config.yaml
n_layer: 13
d_model: 64
n_head: 1
n_kv_head: 1
head_dim: 64
d_mlp: 192
vocab_size: 8192
activation: "swiglu"
norm: "rmsnorm"
norm_place: "pre"
norm_eps: 1e-05
positions: "rope"
rope_base: 500000.0
rope_fraction: 1.0
qk_norm: false
attn_scale: 0.125
bias: "none"
tie_embeddings: false
parallel_block: false
init: "trunc"
init_std_qkv: 0.0175
init_std_o: 0.00343
init_std_up: 0.0175
init_std_down: 0.00343
optimizer: "soap_variant"
lr: 0.00496
beta1: 0.95
beta2: 0.99
weight_decay: 0.048
lr_head: 0.0123
grad_clip: 2.0
warmup_steps: 200
schedule: "wsd"
decay_fraction: 1.0
decay_shape: "linear"
final_lr_fraction: 0.0
batch_tokens: [16384, 32768, 65536]
seq_len: 128
doc_mask: false
train_tokens: 145000000
steps: 4665
dataset: "wikipedia_en"
Each number is 50 + 10 x the weight over its row's rms, rounded and kept within 0 to 99. Layers, rows and columns count from 0. The size before them is the row's rms in percent of the matrix's.

# down: layer 10 MLP down (transposed), 192x64, rms 0.183, rows 49-83, columns 0-63
# gate: layer 10 MLP gate, 192x64, rms 0.207, rows 50-84, columns 0-63
# up: layer 10 MLP up, 192x64, rms 0.191, rows 50-84, columns 0-63
down49 101:42 70 47 36 55 60 59 58 55 52 45 48 50 60 53 65 35 68 52 60 52 63 49 57 53 57 52 43 58 43 54 57 54 64 39 55 56 40 55 43 62 58 52 79 43 47 60 49 47 43 52 52 49 49 33 49 58 71 41 64 37 23 41 50
gate50 107:39 54 37 47 50 47 45 67 64 45 52 43 51 55 75 41 48 57 57 39 52 63 52 54 39 44 54 34 30 49 60 59 58 47 65 30 43 53 58 59 53 78 47 60 50 44 55 50 38 42 54 64 49 44 56 61 55 39 55 61 54 56 61 71
up50 103:45 54 48 51 45 57 65 32 52 31 67 47 51 64 47 53 70 49 52 53 33 56 52 69 53 40 64 47 48 40 46 46 60 51 42 56 36 52 46 55 75 37 41 66 49 77 47 45 46 40 47 39 61 61 63 46 42 41 46 61 47 52 51 44
down50 104:36 48 54 65 59 57 58 43 48 53 59 33 53 58 49 27 54 66 52 50 55 42 65 43 33 67 47 56 58 48 68 51 44 54 49 57 51 63 48 50 57 53 49 43 36 52 60 35 50 87 56 50 50 48 47 45 38 36 47 46 63 57 43 56
gate51 099:48 40 56 47 31 46 57 45 47 29 44 51 45 40 74 50 58 54 59 54 50 61 53 53 37 62 33 46 58 46 35 49 56 40 49 37 70 47 39 64 44 50 61 45 57 49 48 42 36 60 43 31 60 56 62 45 44 57 44 75 34 48 50 47
up51 099:44 53 57 49 58 40 40 62 51 33 37 20 53 55 49 57 49 42 54 61 55 71 53 56 48 42 44 39 51 39 35 65 50 53 54 49 61 60 41 44 62 63 54 52 50 50 45 70 42 42 44 44 64 51 73 58 56 44 31 66 54 48 41 45
down51 093:48 54 68 40 44 53 52 56 38 43 43 57 50 37 56 48 41 74 54 66 37 50 47 57 60 63 28 53 53 43 59 34 39 57 46 50 46 51 59 49 21 54 62 73 68 46 47 52 45 45 66 51 51 58 47 45 53 45 61 53 49 43 47 34
gate52 112:53 56 54 44 54 51 75 50 40 48 64 48 38 71 50 41 63 49 53 40 49 36 33 57 67 68 52 57 41 50 40 42 64 61 53 41 53 50 43 32 46 52 44 58 35 52 39 47 48 62 58 71 47 54 45 56 46 44 64 66 63 49 59 62
up52 111:46 44 61 49 51 58 22 59 40 29 56 44 57 44 71 59 51 60 63 56 55 41 42 65 62 51 39 44 39 53 48 59 52 40 58 63 60 44 43 37 46 62 43 66 46 51 65 54 47 44 39 58 56 50 35 49 51 64 60 33 55 46 67 56
down52 103:55 34 47 57 47 73 49 44 56 73 45 56 36 49 50 58 55 45 59 60 45 32 66 46 32 50 39 61 50 55 53 61 44 32 49 47 46 47 51 66 46 62 39 41 49 42 54 33 36 60 69 43 37 55 51 50 46 52 53 50 26 50 61 43
gate53 098:58 58 64 38 52 49 48 50 44 29 76 46 39 45 32 32 58 71 44 41 45 62 52 53 59 44 36 44 37 56 50 51 55 55 62 56 46 38 63 52 40 59 54 57 57 64 44 54 49 50 36 54 47 42 39 45 54 64 48 23 42 50 57 45
up53 097:54 48 56 33 42 51 36 30 56 45 40 47 51 45 63 53 39 41 60 49 46 63 42 64 47 53 49 48 42 62 61 58 68 53 51 47 58 28 41 51 38 33 36 66 56 58 34 60 45 54 47 33 65 54 46 49 65 46 66 49 42 47 32 56
down53 100:50 39 53 46 39 49 48 57 57 32 53 52 44 51 37 39 56 63 32 60 45 67 46 56 46 51 64 45 52 49 38 49 47 40 55 65 48 49 53 32 54 58 48 22 49 43 50 67 44 25 43 55 26 63 42 61 46 36 49 49 45 56 56 39
gate54 099:53 53 43 65 62 51 67 50 76 57 52 44 64 54 50 55 52 59 59 50 42 47 41 37 40 67 48 55 55 46 48 49 57 62 59 50 47 63 65 40 39 59 45 25 67 37 50 53 40 70 67 51 59 43 58 38 62 60 51 54 53 56 40 41
up54 093:47 63 73 48 51 41 54 55 54 55 35 48 57 58 44 48 49 49 59 39 62 44 48 60 40 54 63 61 80 59 46 44 46 56 56 39 49 48 64 41 56 37 46 56 41 53 54 51 66 57 49 44 60 33 51 17 66 57 58 47 47 50 38 43
down54 095:63 46 53 58 50 60 41 63 55 40 60 49 44 56 40 54 57 42 34 29 58 54 42 56 61 59 44 41 63 65 35 65 52 51 61 45 44 44 33 58 51 63 52 56 37 55 42 26 55 33 50 78 54 43 50 51 40 47 54 52 47 37 49 62
gate55 095:44 55 39 31 56 48 41 71 59 43 38 32 62 42 56 55 68 60 47 52 42 51 64 39 45 64 45 66 33 50 68 58 40 45 59 49 50 43 61 45 47 62 33 35 51 45 31 41 53 43 71 37 47 51 55 50 46 43 45 54 59 44 54 50
up55 096:64 38 49 51 42 40 43 65 55 34 48 46 41 62 25 42 43 60 50 58 57 64 48 56 59 49 31 36 47 58 40 38 65 55 52 42 53 43 51 63 57 55 46 59 42 36 32 53 74 60 35 51 45 67 40 51 55 52 51 36 46 55 58 53
down55 090:55 38 66 52 41 46 52 63 42 65 50 19 50 36 62 41 48 45 44 58 42 61 48 42 61 51 47 43 51 47 37 48 58 48 65 34 43 48 56 57 44 59 54 50 45 51 51 24 48 75 67 48 46 45 49 40 47 56 58 52 38 30 54 55
gate56 094:25 49 56 43 53 45 55 52 53 55 64 44 55 61 48 61 65 63 34 46 64 53 64 49 44 58 48 66 52 52 54 43 46 37 52 56 22 66 42 64 46 48 54 51 55 58 62 27 52 63 54 48 62 52 41 47 53 62 60 37 55 65 63 48
up56 100:59 46 67 40 63 50 62 49 58 58 56 51 45 55 58 52 56 40 60 57 53 50 41 63 55 21 64 50 49 47 43 48 32 56 46 35 51 47 32 45 52 38 45 57 65 49 42 56 72 55 46 48 67 68 33 59 49 45 37 39 58 48 50 33
down56 102:48 53 56 60 42 63 52 25 46 49 53 50 40 47 67 36 50 63 63 38 49 74 54 49 49 40 58 55 27 68 49 44 50 36 56 65 44 49 44 47 55 48 41 70 74 59 48 52 37 42 63 56 53 52 57 53 45 45 54 60 43 60 43 58
gate57 108:72 57 53 46 70 50 51 51 65 49 55 56 50 52 41 45 62 44 56 29 43 43 60 50 54 43 67 49 64 49 38 55 51 47 58 72 48 67 47 31 51 52 44 53 53 34 63 35 60 44 62 58 57 74 54 54 40 34 51 48 51 63 45 50
up57 104:47 42 63 44 39 51 37 51 58 53 63 59 61 59 59 59 58 47 44 37 55 44 64 54 41 52 65 46 37 49 49 33 50 58 50 47 35 44 55 62 62 58 62 41 48 44 31 49 40 53 17 43 45 50 41 44 69 69 57 49 44 55 43 37
down57 099:55 38 49 41 70 57 50 42 43 45 70 43 52 38 48 42 47 50 64 52 44 66 58 49 40 44 40 38 50 70 49 63 58 52 63 59 51 52 38 40 49 37 52 73 64 56 53 57 57 61 60 68 52 59 58 53 47 46 61 55 77 47 61 50
gate58 102:43 52 60 78 48 33 37 31 51 60 53 31 39 46 54 59 57 55 57 50 51 56 57 65 40 51 62 52 49 32 38 45 54 50 49 32 47 41 56 53 51 48 32 42 68 52 50 38 53 71 44 44 57 39 51 66 55 54 44 61 35 49 52 42
up58 092:45 53 62 45 38 59 48 50 56 41 49 44 38 54 55 32 47 68 60 39 51 39 61 44 61 63 42 26 46 47 32 48 53 56 55 51 48 50 40 36 74 41 74 68 42 49 56 39 47 42 48 47 50 48 44 69 34 48 48 46 55 50 49 33
down58 093:59 63 51 49 29 46 55 47 38 46 71 40 57 69 49 39 45 57 53 49 60 64 46 51 55 38 63 49 62 56 43 42 58 47 46 42 44 61 35 52 61 50 31 64 60 38 56 63 46 44 32 59 41 72 54 61 47 63 54 37 56 62 48 47
gate59 104:57 49 48 52 44 49 23 43 54 41 43 55 53 55 56 47 32 52 51 45 57 39 52 39 60 48 58 63 41 31 54 42 52 48 49 40 58 56 38 43 35 58 56 61 50 55 67 70 49 61 53 32 68 46 35 52 77 48 48 46 60 44 47 65
up59 101:43 53 50 47 50 46 47 47 54 43 53 49 52 56 67 58 59 39 49 47 59 70 48 56 61 50 54 50 46 41 30 42 65 30 57 62 48 24 44 45 55 65 39 50 57 37 44 39 66 61 32 53 48 47 55 37 54 64 49 33 37 50 74 53
down59 101:62 34 48 42 59 49 46 63 39 45 62 42 47 43 57 43 26 72 47 55 47 50 46 47 55 47 34 39 33 60 67 50 50 58 31 41 68 45 45 52 55 57 30 55 47 42 44 64 38 41 58 32 42 49 63 57 50 35 50 53 42 55 54 56
gate60 106:52 50 33 46 64 66 53 54 39 50 53 55 47 47 51 63 66 39 49 43 50 49 51 26 55 70 61 60 55 30 46 38 49 26 58 57 47 53 50 74 49 64 51 62 53 38 43 50 64 50 39 43 58 63 51 48 58 48 41 45 36 59 53 42
up60 099:49 60 56 62 58 45 50 56 56 35 46 39 51 62 22 57 39 57 41 42 39 46 74 55 44 39 39 52 52 52 42 57 60 36 56 52 53 46 56 48 47 30 59 34 66 54 42 45 48 39 60 59 58 58 65 26 56 50 47 56 42 69 50 48
down60 102:52 55 41 63 30 37 45 53 51 53 40 40 48 50 56 56 30 39 75 55 46 29 45 52 54 64 53 41 48 51 45 57 28 44 45 59 35 46 54 50 36 53 60 62 53 54 36 41 60 62 55 53 58 45 43 34 44 55 68 54 68 39 46 52
gate61 103:43 57 54 40 42 57 55 26 58 45 50 43 37 48 55 42 47 39 52 42 44 35 38 43 54 53 62 66 35 50 52 69 58 31 48 58 46 52 55 64 42 42 44 49 44 61 49 28 34 50 50 53 62 46 49 56 64 55 29 38 42 67 46 62
up61 093:61 62 43 50 60 33 47 66 63 65 51 69 48 50 38 48 49 53 50 52 45 52 56 62 46 61 39 32 71 45 62 32 35 38 39 43 45 58 40 47 47 53 55 36 48 64 66 49 37 45 46 43 61 57 45 65 62 59 45 65 63 44 48 49
down61 097:42 29 62 52 36 54 56 37 49 59 54 47 50 58 54 40 67 47 72 69 65 58 50 60 58 39 64 56 58 60 40 37 50 61 55 46 61 36 58 39 46 50 54 54 49 67 57 59 45 52 42 60 44 42 50 58 38 73 56 64 55 65 44 47
gate62 096:52 52 32 42 47 31 40 41 62 45 69 58 39 52 44 40 48 57 61 65 53 50 57 52 52 33 56 42 41 42 39 40 59 43 55 38 58 55 41 40 37 70 54 45 48 33 49 58 45 61 51 51 30 67 51 52 63 75 49 38 55 48 55 54
up62 090:50 47 52 27 37 46 51 63 48 54 40 44 46 44 47 67 56 40 47 37 70 58 54 60 54 49 47 49 35 45 58 51 33 32 34 50 62 77 58 60 62 61 54 56 49 40 55 62 49 54 60 59 44 48 35 59 38 44 67 53 45 58 40 52
down62 090:29 72 38 43 56 49 47 60 42 50 52 37 70 40 59 43 52 39 44 62 41 53 39 45 42 44 61 33 25 56 42 49 57 37 60 47 38 41 52 40 46 32 57 53 50 62 54 40 41 38 34 48 60 42 60 56 42 48 45 59 37 53 44 44
gate63 099:37 36 57 49 52 51 52 53 56 43 69 66 50 47 28 53 51 58 52 43 39 45 52 46 53 56 57 51 60 49 48 50 42 65 27 40 45 59 42 35 40 54 38 63 55 28 59 41 63 49 43 50 28 37 43 49 58 35 61 40 42 43 54 32
up63 100:32 49 52 57 50 60 69 52 49 52 53 45 52 57 53 36 63 47 45 48 49 57 51 51 52 62 35 50 49 49 45 55 33 35 55 39 39 41 45 46 53 26 64 64 72 50 49 37 51 36 41 56 31 61 55 61 53 51 30 53 59 41 74 42
down63 097:46 38 46 30 33 41 55 50 71 55 53 60 43 60 38 54 51 62 44 51 48 57 52 50 41 61 59 48 52 53 70 49 39 47 55 49 58 67 61 53 56 51 44 48 57 61 33 58 45 65 35 42 36 39 22 37 55 30 49 52 47 49 51 63
gate64 103:72 56 41 32 49 74 48 55 57 52 18 47 43 52 51 42 51 51 45 57 49 45 48 46 23 51 39 35 57 49 54 41 65 52 59 41 71 42 36 39 49 58 48 50 49 68 55 43 53 52 51 51 64 41 55 53 36 47 41 49 53 46 46 47
up64 101:44 51 54 48 57 46 44 56 42 50 69 69 58 51 63 56 47 58 60 37 46 36 34 37 53 50 55 64 28 57 55 48 39 50 40 47 22 46 52 52 48 51 50 59 65 38 68 40 53 45 66 37 56 44 63 58 42 63 54 38 55 59 48 63
down64 103:46 45 48 57 50 40 55 25 55 44 50 44 42 52 41 55 56 38 49 68 56 50 63 42 71 44 50 57 42 41 27 48 44 57 44 40 71 48 59 46 56 23 38 43 55 60 37 64 57 52 44 65 47 60 52 60 46 42 50 47 33 45 49 36
gate65 102:55 45 33 35 58 62 46 67 50 45 39 54 45 53 61 68 21 41 49 44 56 60 34 52 54 54 47 61 32 37 64 51 49 47 48 40 34 55 57 49 45 50 55 57 27 48 35 63 46 49 38 43 46 57 46 56 70 48 59 56 50 59 47 53
up65 100:64 54 53 45 63 39 41 49 48 40 64 62 54 56 34 47 37 45 45 40 47 53 54 41 51 54 64 56 58 67 41 76 59 41 50 41 34 30 66 60 58 36 61 45 62 45 64 53 55 54 52 62 52 46 55 45 50 54 50 68 47 41 31 35
down65 100:52 68 53 65 70 51 39 41 45 56 35 52 42 55 40 49 60 64 35 50 47 38 51 46 44 48 56 48 57 42 40 66 54 42 46 52 40 41 42 64 54 63 66 37 60 47 54 47 53 80 50 28 45 52 52 60 47 54 55 67 45 41 55 34
gate66 099:51 45 30 41 50 41 47 39 43 70 56 59 38 52 66 43 54 44 51 40 25 50 38 32 35 40 44 48 47 46 27 42 56 51 50 49 48 45 63 40 46 53 65 50 53 39 49 43 76 56 41 54 34 51 55 43 36 50 51 53 54 30 56 50
up66 102:32 52 49 46 41 54 56 46 38 41 72 43 38 45 47 50 63 69 46 55 53 46 35 55 62 43 61 37 61 50 39 38 49 51 57 56 71 45 26 55 57 52 48 52 57 48 52 50 55 50 36 52 29 74 66 48 65 58 39 53 53 53 46 58
down66 100:44 32 49 58 51 37 49 51 52 39 44 35 65 66 35 46 40 39 44 57 37 55 64 48 41 45 51 44 58 57 57 75 52 48 43 68 49 47 77 47 48 40 45 33 37 43 40 51 53 49 50 50 55 38 31 40 63 56 41 44 46 45 48 34
gate67 100:42 45 56 47 58 29 37 54 38 57 47 52 50 46 43 33 53 64 70 57 40 37 31 49 57 58 45 57 57 67 52 55 61 50 58 28 38 59 54 39 24 54 53 56 60 44 63 55 51 61 57 59 56 41 56 48 58 42 34 56 61 49 47 39
up67 110:61 68 44 35 57 42 64 44 49 58 44 40 55 56 61 60 37 36 51 33 31 57 50 38 59 61 71 47 41 47 62 67 44 68 48 44 37 54 50 68 50 49 43 53 39 51 52 40 38 43 51 53 38 46 45 52 36 45 48 57 48 74 56 51
down67 107:32 38 53 57 37 49 54 48 49 47 48 46 44 41 54 44 59 51 47 59 54 50 45 63 49 50 47 52 44 15 48 52 67 35 44 37 50 57 65 47 48 52 59 55 45 43 28 54 64 27 29 43 58 49 57 41 59 45 53 36 47 33 43 42
gate68 111:30 54 36 68 57 49 46 59 43 46 53 58 29 62 38 45 64 54 20 56 46 57 63 44 54 39 63 40 50 30 34 60 55 57 51 48 41 41 39 56 44 54 48 63 48 46 42 50 59 42 40 48 34 47 53 35 46 41 50 45 45 41 44 58
up68 108:46 42 71 37 65 39 43 59 59 69 38 46 47 49 66 47 64 58 43 45 50 45 56 49 49 53 63 59 57 62 65 44 29 70 44 51 49 50 53 41 53 58 56 35 53 43 64 35 36 40 49 49 52 62 57 64 50 39 71 55 55 51 46 40
down68 102:42 52 58 56 48 52 55 38 38 51 39 32 52 58 41 49 30 49 40 47 59 79 61 56 55 60 55 51 52 46 62 37 58 50 58 52 37 56 43 51 39 50 49 47 36 53 40 65 63 70 37 60 39 40 42 50 54 67 44 26 42 55 44 51
gate69 096:55 47 60 48 54 51 40 49 53 56 53 57 41 55 64 47 65 36 50 65 72 41 56 60 31 56 60 47 35 49 40 30 50 64 62 52 55 58 56 44 64 57 46 51 49 50 37 44 37 55 39 44 50 36 49 29 38 43 57 53 66 63 69 61
up69 095:51 61 50 42 51 39 54 49 49 43 55 54 56 53 62 36 55 43 45 46 34 55 56 36 42 42 64 51 51 36 45 44 44 32 58 56 35 66 34 49 49 23 49 58 58 64 62 22 63 51 41 52 54 56 58 52 61 57 45 37 46 49 69 61
down69 093:53 37 45 44 63 41 38 49 54 58 58 36 40 68 53 73 38 52 51 41 52 62 50 53 40 42 48 42 70 63 55 44 46 37 53 59 60 45 42 55 42 47 49 54 76 55 55 78 62 51 61 55 37 51 49 40 46 49 71 54 45 55 52 49
gate70 092:51 45 48 48 42 60 41 55 51 43 58 32 26 55 63 45 60 42 45 42 48 42 45 67 38 38 52 52 65 44 61 60 60 45 43 25 70 46 56 35 39 50 56 35 53 36 36 53 54 52 40 48 40 55 65 49 48 31 45 52 43 42 39 45
up70 092:36 68 49 37 58 48 70 57 52 54 50 54 75 53 42 62 46 48 48 47 53 66 57 35 65 55 53 59 41 34 43 54 31 49 51 59 36 54 46 57 59 59 64 52 48 41 47 45 52 62 63 60 36 55 53 65 33 59 49 65 65 54 59 51
down70 099:35 46 52 84 56 55 53 35 36 50 54 43 42 55 60 50 62 41 40 44 63 59 60 57 49 44 53 56 54 30 33 53 58 52 54 45 47 48 47 49 41 39 51 83 53 47 61 57 38 52 48 57 44 60 49 49 59 33 64 40 51 48 53 56
gate71 109:46 59 52 47 63 46 47 37 46 53 65 50 56 66 45 40 40 61 47 27 46 41 27 55 56 56 58 47 41 55 55 50 63 37 49 51 45 45 48 54 50 51 77 85 56 56 47 57 58 65 45 42 41 45 54 59 68 54 54 39 56 59 50 51
up71 101:32 49 48 45 42 55 58 71 58 55 66 63 47 50 59 53 39 47 52 33 60 53 44 55 38 24 34 40 48 52 56 53 44 71 51 43 56 32 59 57 43 51 55 60 42 41 57 37 34 54 49 65 42 47 60 49 42 56 64 48 38 47 60 64
down71 104:39 38 46 65 53 59 51 45 46 43 67 56 43 56 42 54 51 66 38 71 48 56 44 51 55 51 49 43 58 32 58 54 25 41 45 39 54 56 49 39 43 49 53 21 56 55 57 45 48 61 59 49 47 52 35 28 62 43 46 71 43 50 45 46
gate72 082:47 47 61 33 35 44 46 59 54 61 50 59 53 44 51 43 42 51 60 43 51 50 64 38 45 39 39 60 66 39 47 56 59 53 41 42 64 64 64 53 40 57 50 45 36 40 13 38 55 60 60 37 48 39 54 47 60 52 35 56 60 45 62 52
up72 092:70 43 56 46 49 50 64 63 42 55 28 50 56 48 40 39 53 49 66 57 37 45 49 46 66 54 33 53 67 62 55 31 47 56 61 68 66 62 48 53 34 48 47 46 51 52 29 53 41 48 54 35 53 48 52 43 58 61 56 43 66 46 60 57
down72 099:60 58 49 44 40 32 48 47 41 63 47 59 59 58 38 61 62 55 54 29 43 52 52 46 61 55 54 48 55 68 69 46 37 49 64 48 67 58 50 56 58 57 58 59 50 40 55 73 56 37 60 34 44 34 46 61 52 57 69 44 44 37 60 42
gate73 089:41 43 60 47 45 43 52 46 44 59 44 58 41 36 56 54 53 53 64 42 42 56 59 65 64 49 56 38 71 49 39 51 54 38 58 45 31 42 62 36 34 65 47 27 58 44 56 44 35 44 24 54 55 59 43 62 44 55 66 63 47 53 46 52
up73 104:49 34 47 49 49 43 55 43 49 54 49 24 44 36 58 62 42 58 37 51 56 38 61 42 42 51 45 79 51 34 61 47 51 68 44 50 70 48 40 57 47 42 53 25 52 67 56 59 47 52 61 44 32 50 47 47 36 51 58 45 49 55 60 52
down73 106:49 46 50 40 60 58 51 52 48 50 47 61 50 47 53 49 56 27 62 67 56 57 41 42 55 44 58 34 47 45 23 54 46 38 52 47 43 52 47 51 44 55 65 89 45 47 35 48 55 70 49 50 47 51 47 45 46 43 43 49 72 46 64 50
gate74 107:45 53 55 66 61 37 49 47 60 64 63 55 46 53 49 62 56 37 25 60 49 61 55 50 52 46 62 49 55 26 48 57 45 48 49 55 44 66 64 41 49 62 69 66 63 48 60 59 49 41 50 66 58 48 66 46 53 29 50 52 48 69 46 46
up74 103:29 51 46 35 39 50 57 51 30 42 41 52 51 50 55 49 35 49 69 47 47 50 61 63 56 45 69 43 55 34 41 58 54 54 49 60 59 42 51 40 53 25 32 77 37 58 44 45 40 49 52 36 44 43 42 58 46 55 54 53 50 47 56 38
down74 104:46 45 64 44 54 61 51 42 45 39 61 49 48 66 47 65 47 61 39 50 36 42 63 43 49 45 55 54 47 56 33 58 45 64 38 60 41 52 66 51 63 45 54 25 58 47 43 44 61 87 41 47 49 56 53 44 45 50 53 40 60 45 33 47
gate75 100:39 44 59 44 60 47 45 29 32 46 38 44 45 43 67 47 49 57 61 30 52 55 37 43 51 52 49 41 40 40 63 55 57 71 51 34 44 39 69 54 42 42 33 51 51 44 57 50 31 43 55 33 47 47 73 53 50 62 60 46 54 50 56 40
up75 106:55 49 26 51 48 64 26 70 51 54 51 41 41 37 75 44 48 55 63 47 51 50 35 47 56 38 55 39 50 59 51 59 48 31 55 55 57 42 62 44 28 48 58 56 45 48 39 49 37 50 56 56 46 56 52 52 43 49 25 46 50 58 51 38
down75 100:41 43 47 53 47 51 50 37 52 56 43 50 45 47 56 70 37 43 38 33 55 48 28 36 58 48 38 56 45 34 48 59 57 53 59 68 46 54 53 53 64 41 35 43 31 39 66 56 63 23 36 52 57 44 48 47 54 47 39 43 34 52 54 52
gate76 099:46 54 54 43 59 44 55 56 50 45 60 55 48 58 55 66 54 41 55 58 49 44 58 44 41 31 53 47 44 50 70 49 57 77 41 46 51 46 74 46 38 50 27 42 50 58 41 60 62 58 35 59 59 47 39 46 45 26 52 58 61 34 36 51
up76 102:68 65 52 47 42 46 46 48 77 56 45 53 46 35 48 50 63 47 57 24 36 41 46 43 43 44 55 53 49 50 72 51 59 48 41 40 47 55 73 46 63 43 53 46 69 63 50 43 49 49 61 43 47 56 47 33 44 51 71 56 61 54 48 50
down76 104:43 39 39 44 49 35 66 41 41 48 46 45 56 45 42 39 40 65 44 51 61 31 29 60 61 71 36 55 57 58 34 40 32 43 44 62 53 51 40 55 52 56 55 46 39 31 48 57 48 54 42 49 50 65 50 59 40 41 41 47 37 60 33 55
gate77 105:61 43 53 59 60 42 37 44 62 53 44 51 59 44 55 48 45 48 45 47 53 51 64 53 43 50 52 46 46 24 49 48 37 27 59 54 39 58 79 41 45 43 69 56 56 39 44 50 52 39 42 62 34 45 38 43 56 60 43 54 50 26 33 51
up77 105:51 32 27 53 35 54 47 64 32 60 23 57 39 65 48 47 51 61 50 62 55 63 44 58 59 48 63 54 42 33 48 52 44 48 49 51 50 66 47 48 50 50 48 49 40 43 53 58 65 60 46 62 73 43 44 47 39 61 46 55 41 51 67 43
down77 099:64 50 48 62 28 59 61 54 43 53 48 51 50 52 45 36 60 33 41 31 52 68 50 68 52 52 38 61 50 49 49 38 46 51 33 57 51 66 35 55 61 41 63 33 43 54 44 51 71 46 44 53 53 52 54 58 44 63 68 58 48 68 52 48
gate78 103:46 54 35 45 34 39 47 75 61 55 54 47 36 34 60 61 53 40 44 51 52 49 40 34 38 48 44 53 53 42 49 57 52 61 37 37 42 52 55 61 45 49 57 45 40 54 40 28 55 66 61 35 51 50 38 34 46 45 26 46 54 60 36 51
up78 106:63 47 53 56 59 48 40 63 31 56 52 58 45 45 49 46 36 56 50 49 76 43 50 43 44 63 66 55 60 53 46 50 39 56 52 42 70 47 46 50 41 35 48 28 68 48 45 51 43 55 57 31 51 55 51 57 46 62 36 68 62 66 46 64
down78 104:59 43 44 25 47 58 57 54 63 40 59 48 52 40 34 54 52 37 61 39 69 48 50 67 69 47 38 47 53 78 62 66 52 55 50 45 46 49 59 59 50 56 37 50 52 40 59 59 53 47 49 35 55 60 60 50 59 46 59 40 38 34 57 55
gate79 102:38 54 47 40 58 43 49 53 63 42 57 40 49 54 43 69 43 47 51 45 49 40 39 43 55 40 44 53 20 55 41 57 56 45 18 41 53 59 54 38 45 50 40 49 67 57 55 38 37 34 54 59 40 62 43 59 62 47 49 48 63 64 55 39
up79 106:52 50 56 49 41 49 33 54 56 51 33 45 65 45 29 38 56 64 62 49 66 53 68 43 58 48 67 65 52 52 50 42 58 53 45 48 57 46 59 40 45 46 33 56 44 57 46 40 63 50 49 65 57 68 48 43 54 48 57 36 25 44 35 67
down79 106:48 55 43 61 44 42 47 62 45 45 37 41 56 62 43 51 50 35 49 45 55 61 72 59 61 60 62 33 47 42 42 42 64 49 58 49 66 41 52 51 51 36 58 32 67 30 47 64 60 55 60 44 37 48 51 46 51 52 55 37 77 47 44 37
gate80 098:63 54 63 28 49 60 55 50 49 49 42 54 53 50 35 59 43 56 54 57 65 44 58 35 47 39 32 42 48 63 46 48 47 39 70 48 40 46 48 61 45 68 45 54 29 34 35 44 62 56 51 54 37 56 39 39 40 46 30 49 50 40 38 61
up80 096:48 40 65 51 46 50 48 56 52 42 51 55 54 42 23 49 55 64 61 47 58 47 57 58 36 43 33 60 59 74 48 42 61 54 62 29 51 55 57 50 33 28 41 43 43 42 44 39 49 49 53 57 50 47 51 32 40 46 62 47 59 71 63 48
down80 095:58 56 45 38 49 52 49 39 56 48 73 36 51 44 65 36 56 56 56 66 33 45 44 48 67 55 60 41 46 53 64 54 62 53 56 55 65 55 54 43 59 68 60 46 34 35 63 45 49 39 60 39 65 52 46 57 36 46 37 53 31 37 54 50
gate81 102:60 39 68 30 45 52 67 50 33 32 55 61 56 48 52 52 48 48 53 51 48 45 46 50 49 39 39 44 66 60 38 41 60 54 71 42 29 50 45 54 41 48 55 56 48 42 38 47 52 63 43 78 49 49 54 46 56 53 51 74 61 44 57 49
up81 099:51 50 36 75 50 57 35 51 57 57 46 62 49 53 46 52 51 39 56 40 56 56 48 66 43 57 52 45 55 39 43 64 65 46 57 42 46 53 75 38 45 50 44 28 53 64 32 53 46 32 36 49 57 50 49 67 54 46 43 71 47 65 55 50
down81 104:51 68 56 43 27 58 45 69 41 59 56 49 54 49 54 41 71 57 51 51 45 38 54 72 35 53 50 64 62 33 59 55 46 38 53 58 45 68 41 46 59 70 61 50 37 59 52 61 56 62 64 47 51 63 49 56 50 38 60 57 59 47 51 51
gate82 091:47 36 34 52 41 46 35 72 56 46 49 36 61 54 51 37 60 41 45 31 50 55 60 44 62 46 48 58 34 52 39 50 58 47 49 47 51 40 58 56 36 44 54 39 56 43 60 36 29 39 45 56 58 50 34 30 65 51 42 37 57 55 44 67
up82 093:46 52 42 47 47 53 56 72 62 64 61 52 54 71 54 41 52 56 31 34 59 52 60 30 67 47 45 44 45 68 59 48 56 54 48 57 52 66 55 53 37 27 54 52 55 40 50 41 36 59 45 41 56 69 42 49 59 53 35 39 55 58 43 48
down82 095:52 67 68 66 55 62 53 40 45 43 42 63 50 34 43 49 39 45 46 56 47 46 33 42 53 61 47 53 65 48 62 43 72 39 55 48 57 53 37 38 57 53 50 58 42 47 36 56 54 53 47 46 33 54 67 45 53 65 52 48 20 48 35 58
gate83 099:60 67 48 55 69 62 50 52 59 47 37 57 52 55 44 47 29 42 39 39 57 58 51 42 52 60 46 51 58 35 41 64 42 30 47 58 62 52 53 61 41 63 39 48 56 43 54 40 63 46 48 42 71 35 52 70 70 54 51 32 51 50 45 47
up83 108:52 32 30 59 50 42 46 45 57 40 46 48 60 43 52 53 70 44 57 40 43 69 58 41 57 49 50 48 28 31 50 58 45 51 53 60 36 29 44 66 50 52 43 53 54 52 65 48 50 43 42 39 41 61 67 60 32 62 52 67 57 54 44 43
down83 108:39 29 41 38 53 54 58 37 45 52 45 37 52 54 50 42 60 48 50 37 43 55 57 69 46 45 39 57 54 47 60 41 59 44 59 65 42 32 43 61 38 32 61 46 63 47 41 43 41 41 22 59 38 44 72 55 49 44 57 49 43 51 47 37
gate84 106:36 51 64 37 67 73 60 51 46 54 66 53 42 59 56 49 39 50 62 34 53 37 56 56 28 48 58 41 51 51 44 63 55 54 57 53 60 47 62 43 56 42 37 52 49 52 37 58 40 68 44 43 34 57 64 47 50 50 60 56 32 43 43 32
up84 096:29 50 52 36 47 46 60 55 51 57 52 51 52 39 37 44 52 53 63 34 62 47 43 34 63 53 33 54 45 50 39 45 51 45 35 53 59 49 59 38 61 30 42 50 53 38 71 37 49 42 78 48 30 52 46 49 52 49 47 32 44 60 51 42